Part of a small language model's weights: 47.8M parameters, RMSNorm before each block.
Each number is 128 + 24 x the weight over its row's rms, rounded and kept within 0 to 255. Layers, rows and columns count from 0. The size above them is the row's rms in percent of the matrix's.

# layer 3 MLP down (transposed), 2304x576, rms 0.0548, rows 897-921, columns 64-127
size [104  98  98 100  91  94 103  99 100  83  97  87 106  98  99 102 102  88  85 133  97  95 112 100 107]
[[116 130 115 156 104 148 159 139 104 137 133 152 126 107 121 132 176  94 110 144 127 129 110  68  93 118 124 146 140 149 154 141 142 115 150 132 134 119  91 141 154 148 137 131 147 140 126 148 128 151 140  99 134 135 124 105  69 124  92 142 158 126 140 114]
 [133 132  93 116 159 112  99 123 150 103 128 133 135 127 101 164 135 134 121 130 135 120 107 127 136 138 107 151 104 157 111 122 138 146 109 103  97 109 147 139 103  97 131 127 108 101 132 161 169 116  98 104 176 156 123 126  89 124 136 106 133  72  99  81]
 [108 125 115 117  99  90 116 173 163 110  90 126 107 123 129  99 119 100 138 118 128 150 163  77 143 141 182 127 128 114 160 100 134 121 115 136 132 120 126 116 130  73 170  91 116 132 159 115 134 109 130 149 130 135 130 152 109 124 149 134 103 169 133  78]
 [ 78  82 126 103 132 127 166 127 122 157 108 151 126 117 104 165 103 139 134 131 147 112 135 137 100 116 104 116  82  99 129 161 109  87 141 139 123  89 139 129 193 135 117  91 110 111 131 166 104 131 122 127 119 119 109 106 107 179 126 132 127  73 107 158]
 [181 135 134 137 145 134 119 181 133 106 105 163 123 146  75 142 123 160 120 141 158 126 148 109 109 135 191 142 117 127 156 135 107 152 146 108 153 130 126 146 129 122 153 117 151 132 136 135 143 141  83 145 162 101 158 128 105  98 152 124 110 125 139 154]
 [103 127  74 126 139  84 150  85 105 122  95 187 172 138 140 142 105 114 135  95 155 102 159 130 133 139 163 155 100 117 121 123 125  91 101 128 160 140 129 114 125  72 111 139 125  78 108 163 119 132 109 136 112 114 176 138 139 142 126 129 103 129 136 134]
 [ 91 145 164 127 127 133 123 145 102 107 120 158 147 149 112 135 121 176 123 151 109  89 136 122 132  96 142  97 150  90 130 154 128 118 111 114 139 188 106 124  90 178 105  98 138 122 118  96 142 129 141 146 148 171 130 109 135 110 157 112 121 125 139 124]
 [117 147 135 146 143 168 140 168 131 102  98 111 109 126 130  96 144 128 115 148  86 166 158 111 164 140 131 117 102 100 184 143 136 142 200 136 111 126 102 131 152 100 159 101 117 139  97 175 105 154 125 161 109 153 161 132 102 156 103 128 110 110 136 144]
 [178 166 129 133 140 121 171 148 114 137 126 114 133  87 160 179 136 122 114  89 132  97 128 131 160 129 143 147 130 129 124 128 138 138 137 116 111 134  95 111 126 128 123 131 133 132 139 107 181 143 107 125  94 123 126 118 134 141 115 144 129 115 120 107]
 [110 106 189 137 133 149 115 127 122 112 135 147 139 144 125 127  91  85 132 137 190  99 141 161 144 112 155  72  88 107 127 132 153 130 134 116 140 152 145 119 136  90 146  87 138 139 114 146 113 120 140 114 108 148 162 162 116 150 159 173  92 136 144 145]
 [141 157 136 131 127 138 107 143 110 152 134 137 106 122 118 143 116 143  85 140  86  94  78 100 110  90 126 114  79 150 128 111 115 113 136 154 163 123  81 120 104 127 126 121  82 174 132 164 162 184  98 138 150 141 152 114 135 133 160  75 165 133 114 118]
 [123 109 131 120 108 146  88 119 125 124 116 126 120 161 160 127 161 157 129  86 151 107 139 148 144  88 154 121 116 136 138 122 163 140 137  99 146 120 123 129 123 121 187 135 130 122 154 107  98 114 134 119 154 170  94 108 169 154  99 132  99 116 127 120]
 [ 98 109 160 103 117 144 101 125 132 135 179 174 138 157 119 101 111 126 153 134 131 105 132 115  94 125 147 129 143 154 116 172 133  76 139 139 120 150 137 134 165 108 112 160 156 167 127 152 159 148  92 101 122 143 120 119 154 112 175 129 126 160 130  97]
 [145 111 112 125 117 127 108 127 138 183 144 108 175 130 168 141 111 154 139 126 181 109 111 127  89 138 147  76 125 122 123 130 116 106  99 127 128  93 125  96 142 165 158 139 112  90 140 114  94 111 161  82 128 121  71 171 145 179 117  93  73 123 124 127]
 [142 112 107 133 127 112 108  73 102 103 165  99 138 140 125 133 131 109 157 155 123 157 124 149 149 152 127 110  95 126 112 105 152 160 151 166  90 104 161 136 134 103 124 130 151 106 162 140 136  81 141 142 127 149 152 124 155 103  91 181 132 124  81 104]
 [121 115 113 124 156 106 136 157 113  92 134 115 138 102 140 147 131 100 146 129 129 124 134 151 143  97 107  69 125 146 126 121 113 129 148 122  97 153 143 107 164 152 143 163 120 138 134 152 168  94 123 144 121  93 144 126 127 130 138 128 111  98 143 137]
 [155 125 119 104 153 123 110 136  80 171 134  95 124 124  90 129 107 161 136 121 111 130 139 102 134  95 131 117 120 113 116 158 131 117 135 151 118  97 119 121 128 134 124 119 110 121 168 121 173  95 158  82 139 172 147  95 144 110 119 120 128 149  89 118]
 [128 115 115 118 168 155 108 181 132 182 122 191 124 110 139 169 160  95 136 131 139 143 131 130 135 117 108 126 153 122 139 119 127 103 125 128 138  86 104 163 137 106  80 125 144 128 120 136 114 117 130 151 111 119 146 204 145 146 105  98 141 173  91 112]
 [131 149 122 121 134 186 146 101 141  80 139 106 132 138 146  99 137 153 104 100 164 106  80 155  92 130 139 134 136 136 107 116  66 108 153 124 115 149 156 127 117 119 124 113 125 115 128 144 106 164 117 127 134 118 119 117 152 131 138 130 100 126 141 105]
 [152 124  85 122 145 113 111 137 118 120  93 158 148 119  86 158 172 113 127 151 112 134 182  65 114 142 132 104 110 110 159 145  83 160 158 134 116 113 129 138 138 113 108  90 147 166 107 133  79 132 122 175 148 148 152 141  98 113 106 120 115 125 141 148]
 [140 146 125 140 141 145 123 143 126 137 159 148 113 162  79 114 176 112 118 160 102 141 118 109 121 104 153 171 119 174 122 132  83 109 133 134  81 134 120  86 151  94 135 148 133 140 101 136  97 136 141 116 107  86 151 140 129 136 119 153 130  88  99 160]
 [174 107 156 106 184 174 111 121 140 140 148 141 152 113 149 149 148 123 101 110 165 121 131 116 129 148  70 141 113 121 146  90 102 145 107 110 151 115 153 114 108 129 108 110 163 121 133 125 129 190 123 134 116 129 146 121 102 145 182  90 154 104 109 120]
 [ 97 115 120 131 176 174 100 132 133 175 153 101  97 120 137 112 151 124 130 130  99 136 140 126 133 117 140 119 111 128 125 106 152  96 102 106 153 145 156 139 121 105 146 125 156 122 114 140  93 139 106 170 125  98 162  93 136 139 150  84 143 170 163 152]
 [100 115 141 117 105 120  98 130 168 137 155 104 110 140 119 142 104 128 159 195 146 144 128 137 119 105 161 162 100 120 142 120 175 142 145 115 120 144 101 165 109  97 134 122 165 195 145 116 157 158 118 149 108 112 101  73  97 120 171 158  93 158 109 145]
 [118  98 138 170 116 148  72  95 145 135 134  89 140  95  77 112 123 106  91 113  80 142 139 151 154 110 130 137 153 171 140 137 168 119 124  96 191  68 185 107 137  98 115 136 135 164 166 149 144 129 133 125 125 178 168  99 103 152 141 138 102 120 134 109]]
# layer 3 MLP up, 2304x576, rms 0.0446, rows 898-921, columns 64-127
size [ 96  99 105  92  93 103  98  99  96  97  96 104  99 100  98 101  91  93 115 102  99 105 101 103]
[[119 175 141 114 150 132 131 138 117 145 188 160  95  82 153 129 104 143 139 145 127 112 108 154 141  92 112 108 135  92 116 170 120 115 105 133  97 125 138 110 170 101 118  82  95 162 143 137 106 151 111 140  98  76 114 151 159 169 167 137 111 144 120 172]
 [125 167 106 152 171  73 126 140 132 138 120 150 130  99 114 140 107 136 135 130 156 127 120 118 174 123 126 128 127 107 100 177 179 155 112 108 119 173 105 128  80 106 146 157  81 150 110 114  97 150 112 133  89 114 126 161 104 146 130 110 117 125 149 129]
 [178 137 124 167  99 146 110 162 103 144 137  97 104 158 133 132 116  82 160 161 112 160 123  78 168 151 114 100 102 138 138  82 161 146  77 121 128 123 139 139 114  85  90 148  84 114 157 127 125 153 182  92 121 110 124 143 138 137 169 121 110 133 125 148]
 [136 131 115  95 119 148 108 109 136 163 100 133  76 113 166 143 119 122 120 116 135  67 172 168 125 127 126 129 141 125 162 159 140  93 155 171  81 162 136 139 116 170 104 117  64 119 107  96  92 131 144 136 128 115  79 104 111 123  90 137 126 142 140 177]
 [132 130 137  80 126 116 140  86 157 122 146 139  87 140  42 147 145 106 105 125 157 115 137 119  87 125 115 116 114 116  82 127 133 126  89 150 122 153 122 132 107 113 127 178 106 134 143 107 124 130 120 155 113 129 105 108 111  96 119 109 101  95 104 142]
 [137 147 117  89 173 136 107 131  87 132 138 112 134  96 139 145  96 107 114 108 127 129  98 117  83 133  97 135 149 158 102  92 141 112 111 124 129 123 146 165 140 117 115 102 123 115 168 156 132 156 150 108  98 162 126 150 121 118 114 105 135 148  89 179]
 [136 152 142 125  99 171 147  90 124 143 142 128 105 102 119 131 143 129  95 169 140 134  66 109 125 116 142 120 132 128 112  95 146 158 126 122  98 197 126 154 131 115 104 155 113 125 145 119 131 133 153 147 143  80 120 199 144 122 123 142 143 130 150 113]
 [125 113 144 144 129  98 111 144 110 113 100 105 104 161 114 147  97 151 134 120 172 108 146 161 180 144 148 131 114 152 116 123 115 145 112 166 141 107 158 164 154 154 109 146 151 166 149 159 156 135 135 155 162 133 117 116 132 139 158  88 136 138 148  93]
 [122 115 135 111 159 121 133 120  93 130 129 109  81 129 150 156 119 132 111 117 107 128 139 112 140 112 125 105 109 145 141 131 168 164  81  68  92 143  98 125 146 138 145 117 121 100 121 157 124 141 142  84 121 136 108 156 125 152 104 167 119 127 122 136]
 [116 140 107 124 152 121  97 124 121 143 134 168 121 140 108 106 145 117 127 113 152 100 110 168 196  83 102 142 128 166 109 162 132 124 147 164 139 176 137 116 142 142 142 146  87  84 166 152 121 138 128 102  97 132 152 146 123 113 151 134 110 119 180 165]
 [119 122 114 130 137 202 144  90 151 151 131 124 139  99 148 146 145 111 118 105 122 137 192 132 171 151 138 141 115 141 122 123  95 111 108 133  99 154 104 129 106 146  95 176 132 146 149 168 159 122 133 112 142 142 138 125 152  99 137 133 139 144 110 155]
 [122 156 154 114 126 156 147 139 114 110 177  96 111 108 121 118 120 125 130 152 124 148 143 144 138 119 151 169  91 124 133 162 134 130 144 122 165 136 137 136 148 141 120 100 107 144 114 144 141 110 132 146 145  93 127 104 131 115 166 133 160 135 175 131]
 [127 124 152 119 122 134 146  85 132 140 135 124 157  96 101 144 112 138 120 143 170 138 106  82 141 129 155 104 112 115 111 108 101 111  93  87 135  91 132 114 124 149 127 147  94 119 138 158 149 105 164 164 155 108  86 129 142 200 123 126 132 100  86 137]
 [125 112 128 103 124 130 105 117 117 155 126 100  88 161 117 143 105 135  73 125  94  78 113 131 157 144 132 118  96 122 130 137 142 134 115 167 143 122 146 127 161 124 117 160 120 162 145 175 149  76 135  99 132 120 148 135 175 136 126  81  93 129 109 123]
 [152 126 137 151 126 125 151 135 126  71 133 118 145 143 100 112 133 132 160 173 115 131 133 134 181 136 138 162 133 147  86 115 155 110 142 156 122 131 132 124 100 160 121 100  98 121 111 146 131 106 209 120 126 130 124 149 147  71 117 130 134 122 117 116]
 [132 111 141 149  72 102 152 153 128 104 138 117 152 136 133 143 153 102  61 165 154 101 114 130  92  79 141 132  70 192 110 117 129 158 135 124 119 156 107 162  92  65 125 157 127 159 134 144 139 107 151  95 106 114 133 127 136 142 105 123 152 146  78  83]
 [177 131 113 144 103 117 129 137 112 120 177 130 118  99 124 129 157 150 131 157 125 105 144 139 112 156 125 149  87 134 140 152 136 152 119 131 130 145  58 172 137 132 114 191 128 135 111 118 117 129 109 129 120 102 125 110 125 169 147 102 126 117 132 131]
 [107  92 124  94 117  77 132 184 106  86 166 167 144 147 112 110 111 101 161 159 134 111 102 129 143 117 136 137 120 155 124 156 113 115 140 130  94 132 127  92 129 103  91 106 143 132 138 163 129 113 186 105  93 160 128 156 145 149 134 126 118 137 117 110]
 [197 128  91  82 134 149 148 132 112 176 108 138 124 114 158 137 141 118 185 126 112 146 120 127 165  86 102 144 101 147 107 123  98 127 138 126 108 155 125 184 141 127  97 112 115 130 153 132  84 174 154 179 139 122 105 166 123 139 132 149  93 137 135 150]
 [129 135 110  98 163 194 118  97 150 146  93 152 149 161 146 151 143 126 121 119 114 111 145 132 128  87 168 122 116 121 103 126 170 134 126 127 140 104 145 176 119 102 161 163 132 163 151 160  97  95 150 171 117 159 159  92 183 127 120 128 144 124 101 123]
 [132 123 166 109 145 171 125  82  95 158 145 135 153 141  82 108 149 140 122 159 128 129  98 120  88  91 152 111 113 126 137 143 121 150 124 129 125 164 123 102  89 149  81 105 113 115 161 137 134 173 129 125 176 125 117 119 147 144 113 139  82 162 143 136]
 [148 129 107 131 154 142 146 104 136 170 117 106 150 136 161 118 170 140 141 114 126 109 156 106 128 105 126 134 195  99  96 146  83 112  97 113 119 125 133 176 133 140 150 116 113 113 168 113 124  97 136 121  89 162 116 136 156 159 126 121 153 157 141 142]
 [137 112 106 107 138 125  86 122 106 141 109 137 118  98 108 144 196 144  93 141 135  88  78 105 175 117 122 123 124 127 107 174 151 172 143 127 109 149 150 104 126 101 167 140 126 100 149 174 149 117 139 123 136 128  80  94 149 126 139 145 128 162 120 117]
 [127 139 143 135 112 135 147  61  90 139 105 150  79 125 162  98 144 142 119 119 147  99 118 122 122 127 138  91  97  60 145 120 125 140 124 140  98 150 120 120 123 113 140 119 105 115 150  99 149 136 174 120 124  67 133 173  81 141 122 161 139 115  97 127]]